python train.py --n_layer=12 --d_model=192 --n_head=6 --n_kv_head=3 --head_dim=32 --d_mlp=512 --vocab_size=2048 --activation="swiglu" --norm="rmsnorm" --norm_place="pre" --norm_eps=1e-06 --positions="learned+rope" --rope_base=85100.0 --rope_fraction=1.0 --qk_norm=false --attn_scale=0.177 --bias="none" --tie_embeddings=false --parallel_block=false --extras=["capped logits"] --init="trunc" --init_std_qkv=0.0361 --init_std_o=0.0361 --init_std_up=0.0361 --init_std_down=0.0 --optimizer="laprop" --lr=0.000951 --lr_mult_o=1.4 --beta1=0.95 --beta2=0.95 --lr_head=0.00359 --grad_clip=0.5 --warmup_steps=352 --schedule="wsd" --decay_fraction=1.0 --decay_shape="linear" --final_lr_fraction=0.0 --batch_tokens=[8192, 16384] --seq_len=384 --doc_mask=true --train_tokens=120200000 --steps=10015 --dataset="wikipedia_en"
Each number is 50 + 10 x the weight over its row's rms, rounded and kept within 0 to 99. Layers, rows and columns count from 0. The size before them is the row's rms in percent of the matrix's.

# q: layer 3 attention query, 192x192, rms 0.0438, rows 72-95,103-127, columns 64-127
# k: layer 3 attention key, 96x192, rms 0.0438, rows 39-63, columns 64-127
# v: layer 3 attention value, 96x192, rms 0.0402, rows 32-42, columns 64-127
# o: layer 3 attention output (transposed), 192x192, rms 0.0561, rows 64-73,96-105, columns 64-127
q103 080:46 43 59 50 49 60 43 43 50 59 76 61 40 44 49 45 41 55 34 51 60 49 42 39 56 49 46 46 64 56 53 53 44 52 48 70 32 65 26 67 72 28 46 42 58 57 40 68 45 65 40 61 51 59 40 39 51 48 59 54 32 74 47 52
k39 156:51 69 48 37 35 54 44 67 46 58 54 57 50 54 60 40 70 58 57 57 48 28 45 48 36 71 50 47 36 45 39 52 49 54 42 41 45 52 58 71 67 43 46 53 46 51 60 43 40 76 46 56 51 29 63 32 49 42 49 55 55 58 49 53
q72 092:51 45 38 54 47 41 47 50 46 53 44 46 61 47 29 55 44 58 54 32 56 45 48 58 35 57 47 29 53 57 56 66 50 50 53 48 52 45 62 48 51 47 39 45 52 46 61 37 58 56 45 37 39 69 63 54 52 63 47 52 57 51 49 56
q104 085:39 44 40 58 29 57 41 53 49 34 50 41 48 57 44 66 43 62 43 58 36 58 53 60 39 65 54 34 60 53 50 63 65 46 64 44 62 57 57 42 51 49 38 51 55 64 45 49 61 51 42 44 51 54 57 36 54 54 33 25 46 35 54 49
k40 084:46 48 58 43 63 67 37 52 55 39 48 43 40 42 50 54 55 47 58 64 48 64 53 58 59 43 50 47 49 45 53 37 49 39 55 50 35 34 53 54 66 73 52 38 48 42 52 48 53 39 40 44 56 70 39 49 42 54 46 36 60 37 47 45
q73 102:50 48 53 62 48 68 52 44 67 42 41 59 47 53 43 45 33 47 54 51 56 53 62 57 63 70 52 48 52 59 45 71 47 52 49 51 66 58 63 49 43 74 44 54 56 32 42 29 36 59 55 50 57 55 54 45 39 31 37 58 53 55 42 51
q105 088:45 57 49 42 38 53 66 55 49 40 23 43 59 51 45 60 42 67 56 59 54 35 51 49 67 76 67 53 41 52 53 60 36 53 45 36 56 59 53 48 43 69 41 45 34 20 51 45 37 61 41 53 61 48 58 42 56 36 60 49 42 47 50 59
k41 093:41 34 55 62 66 67 43 57 51 33 63 48 57 34 55 34 63 60 46 58 52 60 51 43 59 64 45 35 70 62 59 74 58 56 71 33 44 53 34 50 51 52 52 58 47 60 44 35 46 46 68 49 50 46 42 63 42 36 57 44 67 40 39 45
q74 105:37 38 48 50 57 38 57 46 48 55 73 44 47 39 30 43 40 47 45 42 46 56 59 63 48 46 39 52 56 64 51 56 57 44 41 55 59 41 35 48 51 52 35 47 58 38 52 64 68 62 43 43 26 54 36 59 62 64 52 47 40 60 35 40
q106 094:43 42 53 55 40 52 47 40 40 36 69 63 58 44 49 50 54 59 47 28 40 59 41 43 41 37 54 29 57 45 39 65 55 50 55 55 57 61 53 57 51 49 40 41 49 65 46 59 60 49 47 48 56 63 48 56 48 65 48 37 45 53 34 53
k42 098:65 43 61 39 47 61 50 53 48 44 54 59 51 47 48 60 45 43 59 55 49 49 47 54 53 30 48 58 25 51 35 39 39 53 41 42 59 35 53 60 55 63 58 51 45 58 54 50 47 50 34 41 51 55 45 57 46 59 51 34 53 45 38 59
q75 107:43 39 33 56 49 32 52 56 59 69 54 49 41 55 41 52 43 52 55 54 60 75 46 45 56 38 39 54 68 25 49 38 62 41 38 43 52 43 64 40 54 43 40 45 47 59 55 68 52 46 41 57 52 35 57 53 51 59 45 46 65 59 64 36
q107 085:56 55 39 58 58 54 42 54 42 63 46 60 34 49 39 69 48 38 48 66 46 52 41 33 61 54 44 65 65 30 43 35 52 42 48 28 48 40 46 61 42 43 52 55 67 62 52 40 58 48 58 45 43 53 42 33 63 54 46 65 58 68 72 33
k43 100:44 50 56 40 34 40 48 35 35 61 46 60 49 50 40 55 48 21 43 49 49 52 48 47 61 38 50 46 41 66 42 40 56 52 47 63 46 45 56 43 53 51 36 52 50 52 50 58 62 51 38 42 54 31 59 47 54 57 47 50 43 41 35 41
q76 096:42 37 51 46 50 45 26 52 47 35 66 44 34 53 72 56 53 58 52 59 45 59 59 66 55 48 58 49 58 38 49 58 72 60 47 47 47 67 38 44 49 28 55 56 41 51 44 65 41 47 40 56 28 59 36 47 39 47 40 46 60 53 63 42
q108 092:41 41 29 54 24 49 43 45 27 53 47 38 49 73 41 43 54 58 52 63 43 49 44 55 48 71 58 24 44 46 52 53 62 59 58 46 38 52 37 51 47 59 55 44 49 54 42 50 45 47 35 61 62 46 44 72 48 24 32 49 49 30 64 51
k44 096:41 52 48 71 46 50 56 81 42 54 50 61 55 36 53 32 33 63 50 39 50 34 45 57 42 58 61 48 52 44 43 52 51 39 47 41 61 44 61 51 47 44 53 48 50 48 44 56 44 67 49 53 42 25 36 43 29 45 54 51 37 51 60 65
q77 100:61 42 50 52 40 52 31 43 48 45 57 62 52 55 59 65 52 44 62 31 63 39 39 25 58 44 59 37 52 49 58 52 73 70 48 71 42 65 33 50 52 52 35 36 49 62 35 53 52 51 40 40 47 54 44 49 47 46 53 54 45 46 69 61
q109 088:61 46 23 61 40 39 41 52 60 45 43 49 36 78 45 45 53 54 35 50 43 51 44 57 56 51 58 44 52 63 47 55 61 65 49 65 44 51 57 46 59 51 46 38 58 46 43 51 43 46 38 53 59 42 53 43 50 30 57 36 38 20 58 60
k45 092:56 40 53 62 48 45 29 46 37 61 59 55 44 56 44 57 19 71 48 46 59 42 53 47 49 53 48 49 59 53 53 45 62 33 39 56 50 54 28 48 44 46 45 54 60 55 68 50 61 60 38 60 50 59 53 57 39 42 50 68 39 71 72 43
q78 096:66 48 52 59 44 50 51 46 47 43 51 29 44 54 65 28 48 55 39 60 44 52 50 56 54 40 51 55 53 65 40 30 53 48 48 70 52 55 36 55 47 62 71 42 43 38 32 37 45 50 67 68 65 48 44 49 47 47 55 43 41 49 41 41
q110 089:59 58 58 43 76 55 49 50 56 52 48 49 56 36 59 50 51 40 46 44 59 56 52 54 53 15 39 59 57 47 39 36 38 57 37 71 54 45 40 52 43 49 50 63 52 42 52 55 46 44 63 52 51 53 52 55 52 75 68 72 44 74 47 46
k46 096:65 59 38 49 46 51 65 37 56 50 57 56 43 60 48 47 51 40 51 45 56 62 57 44 58 48 56 39 34 40 39 44 44 66 63 48 45 58 82 43 49 46 50 47 40 55 57 46 28 55 53 57 51 43 60 46 70 46 49 36 53 43 45 56
q79 111:51 51 49 69 66 57 46 37 63 45 58 26 48 51 68 37 42 51 37 64 41 44 61 56 67 49 68 47 52 44 49 49 64 44 39 66 57 70 45 40 49 50 71 58 44 42 51 52 44 45 46 67 30 45 34 69 42 43 52 55 39 37 43 59
q111 098:37 60 57 49 49 50 66 44 52 52 50 38 73 50 42 44 70 57 58 61 47 57 37 44 42 35 52 36 56 49 58 49 39 29 37 61 43 63 36 48 54 51 45 57 33 45 59 68 57 55 44 59 34 52 50 73 44 70 64 46 46 51 38 49
k47 108:58 53 56 59 51 45 73 42 46 64 59 65 43 46 50 45 51 61 57 43 36 41 41 48 29 48 57 50 49 44 36 45 39 47 52 36 54 53 57 53 51 42 42 53 34 31 34 46 51 58 46 42 57 45 52 37 57 36 72 40 47 49 39 72
q80 096:50 58 43 48 52 56 49 57 42 47 25 54 41 51 51 54 55 32 58 68 44 48 48 48 61 66 35 60 49 52 58 67 48 67 57 53 51 64 50 52 51 39 58 50 63 41 46 49 29 69 55 67 39 56 38 52 36 39 48 51 52 62 74 51
q112 100:56 70 48 48 24 51 42 40 47 52 40 53 64 36 61 41 60 53 67 57 48 54 56 52 40 48 33 57 45 64 61 35 49 30 42 44 59 55 38 32 37 37 52 60 47 49 60 51 56 38 41 70 46 56 42 65 31 44 55 47 48 36 55 52
k48 099:47 37 54 53 58 27 56 59 34 39 69 58 38 50 46 45 40 39 28 42 46 47 44 42 28 45 42 69 64 55 42 38 58 46 51 47 46 40 68 49 61 43 43 53 55 48 68 53 45 40 47 50 65 40 50 53 45 39 50 56 61 54 46 41
q81 100:56 59 62 39 58 44 52 60 53 67 54 37 69 60 39 61 56 56 54 61 48 51 56 53 55 59 46 41 40 56 49 52 36 49 44 35 52 62 52 61 41 48 66 45 28 58 64 50 40 51 34 54 52 60 68 56 68 57 61 41 72 59 61 65
q113 104:51 70 65 37 53 44 44 64 67 42 44 42 34 69 60 34 68 62 30 39 51 35 51 76 36 53 46 29 61 59 44 59 52 52 51 49 41 59 67 64 49 46 55 59 47 59 46 38 40 55 60 48 30 43 55 50 59 51 56 32 67 51 34 60
k49 115:43 64 45 39 45 50 36 59 52 50 52 31 57 44 55 51 64 66 73 41 55 51 52 69 34 51 36 50 45 48 51 41 44 52 49 63 55 57 46 54 43 44 52 48 48 58 59 38 53 60 54 53 39 42 53 46 37 45 42 66 43 66 50 36
q82 084:60 58 45 41 39 54 46 49 48 37 58 44 36 39 41 41 56 33 58 40 54 46 45 46 41 56 60 66 39 56 53 31 56 43 49 56 46 43 44 43 55 69 54 64 58 45 52 49 63 46 44 58 61 39 30 33 51 45 52 55 37 49 50 33
q114 088:55 60 41 46 43 68 57 49 38 42 41 69 70 26 44 43 47 29 48 59 60 38 55 31 51 48 41 54 37 39 51 40 55 47 56 51 47 47 53 42 47 47 57 49 43 37 57 54 46 39 35 71 51 43 37 53 47 39 64 60 44 55 55 43
k50 077:48 43 41 54 52 35 67 45 49 46 52 58 43 55 43 69 47 54 56 60 66 79 43 43 55 47 67 58 42 39 29 46 43 55 50 38 65 42 50 41 38 44 49 41 50 48 44 61 54 42 49 46 63 66 35 56 49 52 60 45 60 44 63 59
q83 112:44 74 39 40 48 45 56 64 51 51 51 49 58 52 49 67 54 68 51 66 33 53 52 61 49 65 46 40 38 45 43 57 34 38 56 40 43 40 62 53 41 52 58 52 43 52 50 50 39 52 39 48 48 35 66 56 48 49 51 40 72 58 59 52
q115 114:42 70 62 35 54 51 49 56 59 52 63 51 40 51 70 50 68 59 35 45 49 38 44 57 42 69 44 39 57 67 53 62 47 42 46 51 32 46 62 72 61 61 51 50 68 69 48 37 41 59 60 45 43 42 57 49 54 47 43 28 50 44 40 59
k51 091:65 65 60 33 38 60 43 56 39 48 54 48 56 54 55 48 74 49 52 39 55 50 59 57 36 58 45 44 37 55 44 33 42 58 42 54 53 58 48 65 61 42 49 55 48 44 52 28 46 76 38 62 36 47 56 47 49 37 53 67 49 58 45 39
q84 087:50 31 44 52 50 44 65 57 53 37 54 27 40 62 50 34 26 49 48 62 51 64 76 69 49 43 38 53 53 43 48 44 56 48 49 48 47 37 57 53 38 54 48 74 36 44 67 41 50 38 36 50 62 42 51 55 62 65 63 36 59 62 54 48
q116 078:49 40 42 56 53 45 60 53 52 52 29 31 37 60 53 64 59 51 42 61 36 58 69 67 59 61 52 61 53 49 46 54 51 42 56 43 41 63 49 46 52 67 49 75 54 49 46 40 35 52 57 57 61 58 50 49 35 51 64 48 76 47 51 55
k52 115:46 35 50 71 50 37 39 59 52 48 64 68 34 62 36 46 38 48 25 47 56 54 48 32 56 46 55 56 56 47 48 50 56 53 50 45 48 44 45 47 60 55 44 33 51 53 53 61 42 49 53 38 64 77 33 41 47 40 49 48 51 36 59 51
q85 071:56 64 48 48 48 42 48 49 56 58 43 56 56 62 37 62 56 58 45 46 48 40 43 22 41 60 60 35 40 46 53 63 35 28 53 48 51 58 34 51 55 43 47 35 44 40 33 59 37 67 40 49 58 45 51 40 42 53 57 60 51 59 43 38
q117 075:62 56 65 43 47 54 38 59 54 49 59 55 49 51 50 55 55 60 47 50 66 33 27 35 54 59 34 41 62 52 50 73 51 44 45 59 46 48 39 75 43 22 45 49 55 50 48 61 48 62 58 31 51 46 49 34 50 60 55 51 44 70 51 51
k53 128:37 67 51 28 44 57 36 61 45 61 55 43 60 47 66 35 80 56 55 58 53 35 47 56 38 64 47 48 45 45 43 42 50 48 36 44 44 57 42 56 59 41 53 58 52 53 51 34 41 65 49 66 57 38 57 36 37 40 49 57 48 60 42 53
q86 087:67 64 72 24 33 52 50 49 41 55 49 56 54 47 51 25 63 53 49 49 30 30 26 35 39 50 56 52 50 53 52 50 43 49 59 50 45 43 32 66 61 53 45 44 44 52 39 50 43 60 51 34 52 48 60 45 44 45 69 53 43 59 39 53
q118 069:70 51 65 42 64 45 45 50 61 63 70 60 41 46 51 43 39 47 48 39 54 49 43 44 50 28 39 53 47 52 47 48 52 39 53 64 57 43 38 69 52 34 42 57 38 47 42 61 53 50 60 38 61 48 56 29 53 64 65 62 51 77 39 34
k54 119:55 69 43 44 47 59 50 50 63 50 44 41 66 55 74 52 65 53 51 63 57 30 48 56 45 63 46 57 47 35 53 53 48 52 53 60 40 57 53 57 54 35 62 44 51 50 57 41 35 55 48 60 42 34 55 40 38 38 36 54 52 59 56 46
q87 133:33 57 59 43 58 56 52 59 45 44 44 41 58 53 73 56 47 54 56 48 37 47 54 55 51 65 28 51 49 28 52 55 40 44 46 37 46 47 40 56 47 37 51 53 34 52 55 61 29 62 54 52 48 42 49 44 35 45 59 54 81 59 54 44
q119 138:33 59 70 34 44 47 44 59 55 58 54 55 39 73 58 44 70 60 52 53 52 38 31 39 40 73 46 47 58 57 48 60 49 51 51 41 36 44 44 74 65 48 45 38 60 52 37 49 35 61 58 43 50 45 64 39 47 44 43 47 59 40 37 50
k55 073:44 46 50 65 45 45 56 65 35 49 44 53 63 46 66 36 51 50 50 41 36 48 46 45 46 52 42 37 52 40 46 53 62 44 53 52 63 52 60 43 47 29 40 54 51 44 66 53 53 69 49 41 37 29 45 42 26 40 47 56 49 57 62 57
q88 104:64 44 65 49 40 54 80 57 48 45 30 43 35 63 53 37 55 58 40 78 64 42 63 58 41 54 53 46 57 42 57 58 54 42 48 47 61 41 57 41 51 36 48 62 38 37 57 42 57 40 67 63 50 43 58 63 48 71 50 46 55 45 29 43
q120 092:60 48 61 54 39 58 56 49 37 37 41 42 42 29 42 49 50 34 53 69 75 56 59 46 59 55 57 44 59 43 49 45 35 43 70 56 48 45 35 63 48 39 75 60 45 39 49 46 61 63 47 57 49 40 57 51 29 55 46 64 53 75 52 23
k56 101:61 59 60 40 43 42 55 61 73 41 51 61 43 45 61 36 59 55 32 46 51 55 46 54 38 52 62 59 55 43 60 49 31 63 73 48 52 41 50 39 56 30 36 45 44 55 48 56 60 51 39 49 58 39 46 38 79 47 41 36 56 29 35 67
q89 100:63 52 56 52 48 49 59 54 53 50 43 49 39 51 73 48 51 55 42 53 44 58 43 37 64 41 59 58 59 52 43 56 55 55 40 48 44 71 45 48 53 42 53 42 45 62 30 61 44 50 61 65 57 29 47 49 40 46 31 39 56 44 41 59
q121 086:62 44 56 63 67 61 62 58 57 49 42 61 30 51 56 46 26 47 37 38 60 61 52 36 68 49 43 61 59 48 46 50 33 70 49 59 38 50 39 54 35 45 49 45 47 41 37 42 39 39 54 53 58 50 56 66 57 57 55 74 51 64 59 45
k57 095:55 41 26 56 38 47 43 51 55 71 39 60 49 59 42 40 39 48 44 79 44 50 68 39 57 77 45 45 62 49 47 57 61 52 45 62 57 63 63 34 47 35 50 50 56 57 68 53 53 61 53 53 40 30 63 47 59 51 55 50 53 52 57 35
q90 098:65 43 58 57 49 46 46 45 50 48 60 51 40 35 67 37 54 60 49 39 45 37 41 39 51 41 61 66 56 50 47 39 66 61 48 68 53 51 23 62 59 50 53 55 56 56 44 49 67 47 59 50 52 42 44 58 50 64 65 52 29 45 49 38
q122 087:74 60 62 52 57 40 47 52 55 63 48 66 50 42 53 39 67 49 47 45 60 46 35 42 46 20 44 61 59 66 50 43 66 58 46 60 57 49 49 54 56 49 51 50 57 58 50 54 56 63 59 66 63 49 58 54 50 59 71 52 47 44 43 70
k58 091:72 42 55 54 31 39 51 34 51 63 61 47 60 66 57 42 31 51 45 46 65 40 52 48 34 59 51 46 38 52 55 50 32 51 43 44 47 56 48 46 39 27 60 50 51 53 66 47 47 54 49 52 50 67 44 56 57 55 48 48 55 75 56 56
q91 104:54 35 36 68 61 48 53 44 59 57 49 50 41 61 30 53 38 57 41 68 60 62 53 54 52 53 58 45 50 64 42 53 59 51 54 76 57 68 59 59 44 60 47 37 62 52 41 41 61 40 40 52 51 47 42 52 51 47 35 38 51 39 51 50
q123 079:47 50 26 61 66 40 49 37 49 41 36 53 50 44 21 44 37 58 52 34 47 54 57 60 63 49 68 53 56 36 43 32 45 67 41 66 53 67 48 40 63 65 61 36 59 49 47 63 65 45 44 55 51 46 45 68 41 48 53 47 42 47 52 47
k59 088:47 50 57 37 50 51 51 43 64 45 52 45 41 54 36 61 58 50 59 44 54 44 50 35 63 51 60 48 51 73 52 46 62 58 43 51 26 52 56 56 66 64 42 46 54 65 53 46 41 62 48 53 47 63 60 43 67 53 60 50 54 46 33 43
q92 111:60 58 61 38 32 42 38 50 45 45 56 56 55 46 64 51 53 44 65 31 43 53 50 56 50 49 49 60 40 43 65 55 54 42 35 35 55 47 54 46 39 44 27 48 53 55 60 64 54 63 42 48 49 34 54 52 43 44 48 59 49 54 51 48
q124 087:55 46 50 34 55 61 45 51 45 43 57 46 41 45 63 48 56 61 64 38 37 29 38 45 38 46 33 37 52 56 57 72 54 56 30 37 30 59 41 45 47 52 30 55 40 65 55 57 26 57 45 61 43 42 36 46 55 47 49 40 43 50 38 76
k60 092:42 49 38 65 54 45 53 51 37 43 50 59 51 47 51 51 60 32 49 68 52 55 39 63 50 38 41 50 30 31 13 54 54 42 52 43 66 55 62 62 55 39 60 59 40 43 55 62 59 47 47 48 60 40 42 47 46 44 34 50 46 66 50 46
q93 109:61 47 71 62 54 53 64 44 58 36 42 54 40 62 53 58 52 63 52 56 55 42 60 28 54 64 57 51 53 61 53 64 74 53 50 70 52 67 37 55 45 50 56 47 55 59 40 47 47 47 46 60 49 42 44 49 43 54 52 42 47 44 44 55
q125 088:73 38 35 63 47 50 51 64 48 51 28 49 52 49 47 66 46 55 40 38 60 56 65 40 54 52 54 48 49 64 53 62 48 49 59 68 60 35 55 56 55 59 64 43 71 33 58 54 65 54 58 59 67 40 58 60 23 54 62 43 74 62 57 49
k61 100:57 44 40 63 45 39 41 50 47 55 59 44 40 54 26 42 40 74 36 39 62 35 49 48 61 66 42 47 64 54 62 46 49 57 41 39 38 53 41 33 48 29 50 44 40 57 62 47 36 56 52 58 42 53 50 50 66 56 59 52 52 49 47 58
q94 107:39 41 38 67 76 59 58 39 54 59 54 46 58 56 30 49 46 40 48 49 55 45 58 53 41 51 54 40 46 50 44 49 52 56 41 58 51 47 61 47 52 63 48 58 53 49 38 41 53 35 48 54 47 59 53 56 51 42 48 38 60 47 32 51
q126 085:33 56 57 57 43 48 59 30 52 53 49 60 50 66 31 29 57 38 43 53 44 63 51 54 54 49 61 35 45 48 52 33 49 66 61 45 48 53 61 50 51 71 48 39 43 57 39 43 58 56 41 58 37 50 61 54 64 42 48 45 32 23 37 47
k62 091:62 53 70 43 58 69 49 48 49 54 46 53 50 45 58 46 50 56 52 36 52 36 66 55 44 41 57 52 66 66 56 50 35 46 54 44 37 47 27 69 58 71 46 50 55 56 52 32 53 49 45 49 39 60 56 65 39 54 66 42 59 47 53 56
q95 095:40 26 33 66 65 49 39 49 53 33 49 51 48 60 58 55 44 56 54 69 54 49 64 57 59 56 56 46 60 46 48 52 49 63 53 42 57 47 55 52 48 50 65 50 52 42 55 42 49 41 53 71 57 51 42 37 40 34 35 45 58 33 62 56
q127 096:54 57 27 43 54 34 43 45 38 53 32 53 44 45 40 51 52 63 59 64 43 45 46 58 59 56 52 52 45 38 56 42 45 65 56 33 41 52 55 42 42 62 50 59 41 44 55 49 49 58 40 55 67 40 53 54 49 27 35 56 46 34 49 71
k63 100:38 51 66 54 46 54 58 59 61 39 63 44 50 36 64 39 50 56 33 30 41 40 53 50 41 56 50 30 68 67 67 57 66 57 56 49 49 59 44 42 46 44 47 49 35 57 39 59 33 44 57 53 62 40 48 47 33 41 60 47 44 58 33 63
v32 110:55 53 61 51 60 50 32 62 64 67 69 50 30 65 57 34 46 44 43 74 58 47 43 55 47 53 47 38 44 54 57 48 53 42 49 49 45 30 45 52 57 46 49 44 45 45 47 57 52 49 54 44 66 50 56 57 45 41 71 39 49 37 67 40
o64 099:43 61 48 28 43 66 45 45 50 43 45 45 49 51 55 52 49 47 48 52 37 49 44 52 61 31 46 78 50 29 37 54 45 54 44 53 49 56 35 47 46 43 52 44 45 41 37 61 43 44 55 48 56 60 29 42 42 49 62 55 49 44 41 53
o96 104:50 47 48 45 47 42 45 32 55 75 42 54 51 39 36 45 52 42 53 37 75 54 61 53 52 23 38 47 57 39 50 41 62 47 60 57 51 57 41 62 55 30 38 50 52 44 37 55 61 53 50 62 58 41 46 34 51 52 49 58 49 68 51 35
v33 111:59 42 32 50 55 60 44 49 59 56 49 42 56 51 50 45 58 63 50 49 39 39 48 43 53 60 29 25 72 53 66 47 44 41 43 25 56 49 51 39 54 31 48 43 52 50 38 37 49 43 45 49 39 57 41 50 35 49 17 53 44 41 49 58
o65 101:55 68 33 50 39 64 56 47 46 60 41 48 42 46 30 47 44 49 55 59 46 81 45 27 55 60 33 35 39 47 61 43 47 38 44 61 40 67 61 52 64 42 49 62 42 63 59 51 42 46 53 43 45 54 54 60 51 63 54 39 42 58 48 40
o97 109:39 50 71 57 43 47 63 32 34 46 49 57 60 40 47 53 47 35 55 67 55 44 53 34 66 30 56 57 44 54 35 40 47 55 51 39 43 54 60 49 54 54 55 49 46 63 57 39 62 50 49 56 40 62 55 54 76 56 35 43 57 61 40 51
v34 103:35 52 37 50 46 36 70 72 51 46 53 48 63 43 47 50 50 51 50 62 55 44 72 60 52 46 50 34 52 40 65 56 61 54 27 51 25 40 40 41 60 52 54 35 39 53 64 56 60 52 50 60 66 46 39 59 66 57 50 47 37 68 54 49
o66 104:42 33 62 61 61 40 58 40 61 63 41 55 53 54 66 46 45 37 52 36 34 62 47 60 54 44 60 73 68 31 58 41 33 66 42 52 56 52 41 53 36 43 56 67 40 48 50 60 51 53 54 60 48 63 51 54 51 46 66 51 71 33 63 63
o98 102:40 46 54 50 54 64 44 55 56 58 53 54 31 56 27 63 43 52 54 32 47 62 49 32 60 68 59 60 48 40 61 52 45 54 38 41 30 51 29 51 42 31 31 47 54 51 49 51 48 45 70 42 37 68 46 39 50 44 66 67 56 36 46 75
v35 102:44 46 47 44 49 54 47 60 55 53 74 51 35 51 47 45 52 62 46 49 59 62 38 57 46 50 37 33 60 50 81 46 52 47 35 41 47 45 60 45 47 76 26 42 57 51 48 55 44 50 57 30 59 58 57 51 49 65 52 33 48 36 60 66
o67 092:59 35 58 44 53 48 58 37 39 65 73 61 55 49 72 53 66 43 42 67 53 44 54 51 53 42 52 58 29 43 55 52 51 60 52 58 36 51 52 55 57 43 50 30 56 47 50 52 46 59 52 46 49 37 51 55 43 58 58 44 45 63 34 48
o99 106:48 42 53 64 70 51 54 37 34 79 65 59 51 37 45 43 44 50 59 40 66 53 69 32 51 37 47 52 34 58 49 47 52 52 56 51 44 60 45 48 60 44 39 44 58 64 40 43 50 54 51 51 39 39 46 41 63 58 61 51 39 77 42 50
v36 100:56 44 65 43 54 52 50 53 38 48 52 50 27 32 56 43 52 41 51 39 58 50 49 48 51 61 43 55 57 45 54 46 54 57 32 63 42 21 52 54 48 64 39 53 67 52 50 73 56 53 40 37 52 54 50 63 42 57 41 42 72 63 44 52
o68 088:62 56 55 44 41 60 50 57 46 59 53 47 43 45 66 45 51 56 49 56 58 48 46 38 52 41 52 58 56 52 61 49 51 50 49 53 43 51 35 58 54 52 61 46 42 54 37 57 53 45 55 41 63 11 60 60 59 54 55 46 33 57 42 26
o100 103:55 57 64 46 70 46 42 60 50 67 55 46 53 41 54 43 41 47 45 51 56 51 51 36 43 31 43 65 53 51 52 53 40 46 51 52 55 58 46 45 60 43 58 60 59 44 42 40 50 50 57 44 50 23 50 49 57 51 59 64 41 71 52 48
v37 110:42 45 31 54 59 60 53 55 55 40 65 38 35 45 57 58 48 53 55 60 77 47 50 50 61 50 56 60 51 39 54 37 47 41 55 64 38 25 34 46 61 52 45 48 37 56 46 51 56 56 56 51 52 41 57 37 37 60 34 44 45 70 63 57
o69 110:49 60 51 41 58 44 54 45 61 51 54 46 45 53 62 49 31 58 42 75 31 63 52 54 50 34 52 59 45 41 57 61 49 55 42 60 51 35 33 53 52 50 61 63 48 47 35 64 52 35 61 52 21 39 50 69 41 43 62 41 38 48 51 53
o101 108:48 31 76 50 56 49 59 49 57 41 54 70 61 59 41 48 41 63 56 58 50 59 52 33 68 38 59 50 52 54 52 43 58 54 53 50 41 59 41 54 41 33 42 73 59 60 37 41 51 51 54 60 43 59 47 55 59 42 77 50 44 65 42 60
v38 106:70 47 67 52 34 43 51 48 61 70 60 41 75 56 57 38 40 26 40 35 56 47 61 48 57 54 40 45 39 54 66 73 58 49 46 40 32 47 59 54 40 47 42 55 37 54 45 35 33 51 52 38 66 46 71 58 44 52 60 47 58 65 39 50
o70 102:48 44 42 59 39 39 42 44 43 39 51 52 56 64 66 59 57 51 46 47 57 41 66 50 33 49 51 49 32 57 37 45 51 58 50 43 42 55 56 31 50 42 45 53 59 35 56 45 43 47 32 39 51 48 48 36 41 33 38 41 51 32 46 63
o102 112:52 38 30 50 36 32 58 45 44 53 53 55 46 45 79 61 49 63 41 34 58 33 50 47 45 61 37 52 53 46 63 39 67 51 52 64 51 48 41 64 51 63 40 57 47 50 63 52 56 36 32 51 51 41 58 45 43 59 51 45 61 39 58 41
v39 106:64 57 34 53 41 49 62 45 62 64 55 51 52 52 44 64 48 62 62 56 41 41 51 57 53 39 55 70 56 69 57 67 36 33 59 45 61 65 32 52 51 49 44 61 49 43 37 48 46 46 50 48 64 56 47 57 52 59 53 44 48 49 55 52
o71 097:54 46 46 48 55 22 59 51 46 52 61 53 52 54 63 54 52 45 51 46 31 48 59 78 51 52 60 56 47 50 51 57 63 60 52 48 55 44 55 50 50 46 48 66 52 40 77 44 56 67 39 52 35 54 48 50 62 52 44 62 65 32 62 61
o103 110:48 50 39 51 43 55 50 59 43 42 57 38 52 45 61 52 64 60 50 55 53 49 49 71 50 50 53 21 32 53 50 53 62 46 47 54 53 37 59 65 38 59 51 40 42 43 62 54 49 60 55 50 49 64 53 59 52 43 33 44 48 30 53 57
v40 096:54 61 49 47 60 60 47 40 53 67 54 60 64 62 53 49 43 62 42 44 42 65 67 64 60 51 69 41 60 49 35 56 35 52 58 42 60 55 63 45 35 51 45 63 57 44 61 39 45 52 41 51 47 43 48 49 37 39 62 40 63 44 49 54
o72 100:39 41 47 68 44 35 45 43 52 25 64 55 52 62 42 53 52 58 52 44 72 42 77 54 51 67 60 38 39 78 38 64 61 70 61 68 54 55 73 50 56 39 30 33 59 59 64 26 63 37 51 41 38 47 54 41 33 49 43 48 48 57 58 53
o104 101:35 53 42 59 43 48 61 53 42 29 51 41 58 52 61 60 58 63 60 50 57 38 53 54 52 63 60 48 35 66 51 57 62 52 57 49 55 43 63 61 41 52 55 47 52 52 58 45 56 40 52 54 49 62 57 47 27 56 34 26 51 36 58 45
v41 102:58 53 42 44 53 47 42 47 41 40 32 50 59 36 43 53 55 59 67 42 56 43 40 30 56 41 33 42 59 57 59 62 44 52 36 46 61 46 37 47 37 51 58 48 58 48 37 48 66 52 44 52 29 65 56 60 43 55 57 40 54 56 46 67
o73 104:61 48 44 65 40 52 45 65 49 75 40 37 48 41 47 42 47 43 62 42 49 57 57 41 42 68 46 37 48 50 54 32 53 35 50 53 41 51 52 61 60 49 58 51 60 40 54 40 58 45 59 59 70 43 66 53 59 33 44 55 41 55 61 22
o105 098:63 60 53 45 51 37 40 49 55 63 42 43 48 41 32 45 50 40 46 56 49 54 49 46 66 38 41 53 63 52 49 44 60 30 36 46 41 37 60 42 55 57 69 57 49 64 54 47 34 48 42 37 54 54 46 55 65 50 34 56 51 42 57 47
v42 094:53 48 26 52 40 41 29 37 42 62 47 46 53 45 50 61 51 51 54 53 35 41 56 54 44 55 37 57 51 54 67 43 42 38 52 53 69 56 51 59 45 39 47 50 45 47 41 39 43 54 48 47 49 51 52 46 45 39 44 50 45 50 42 51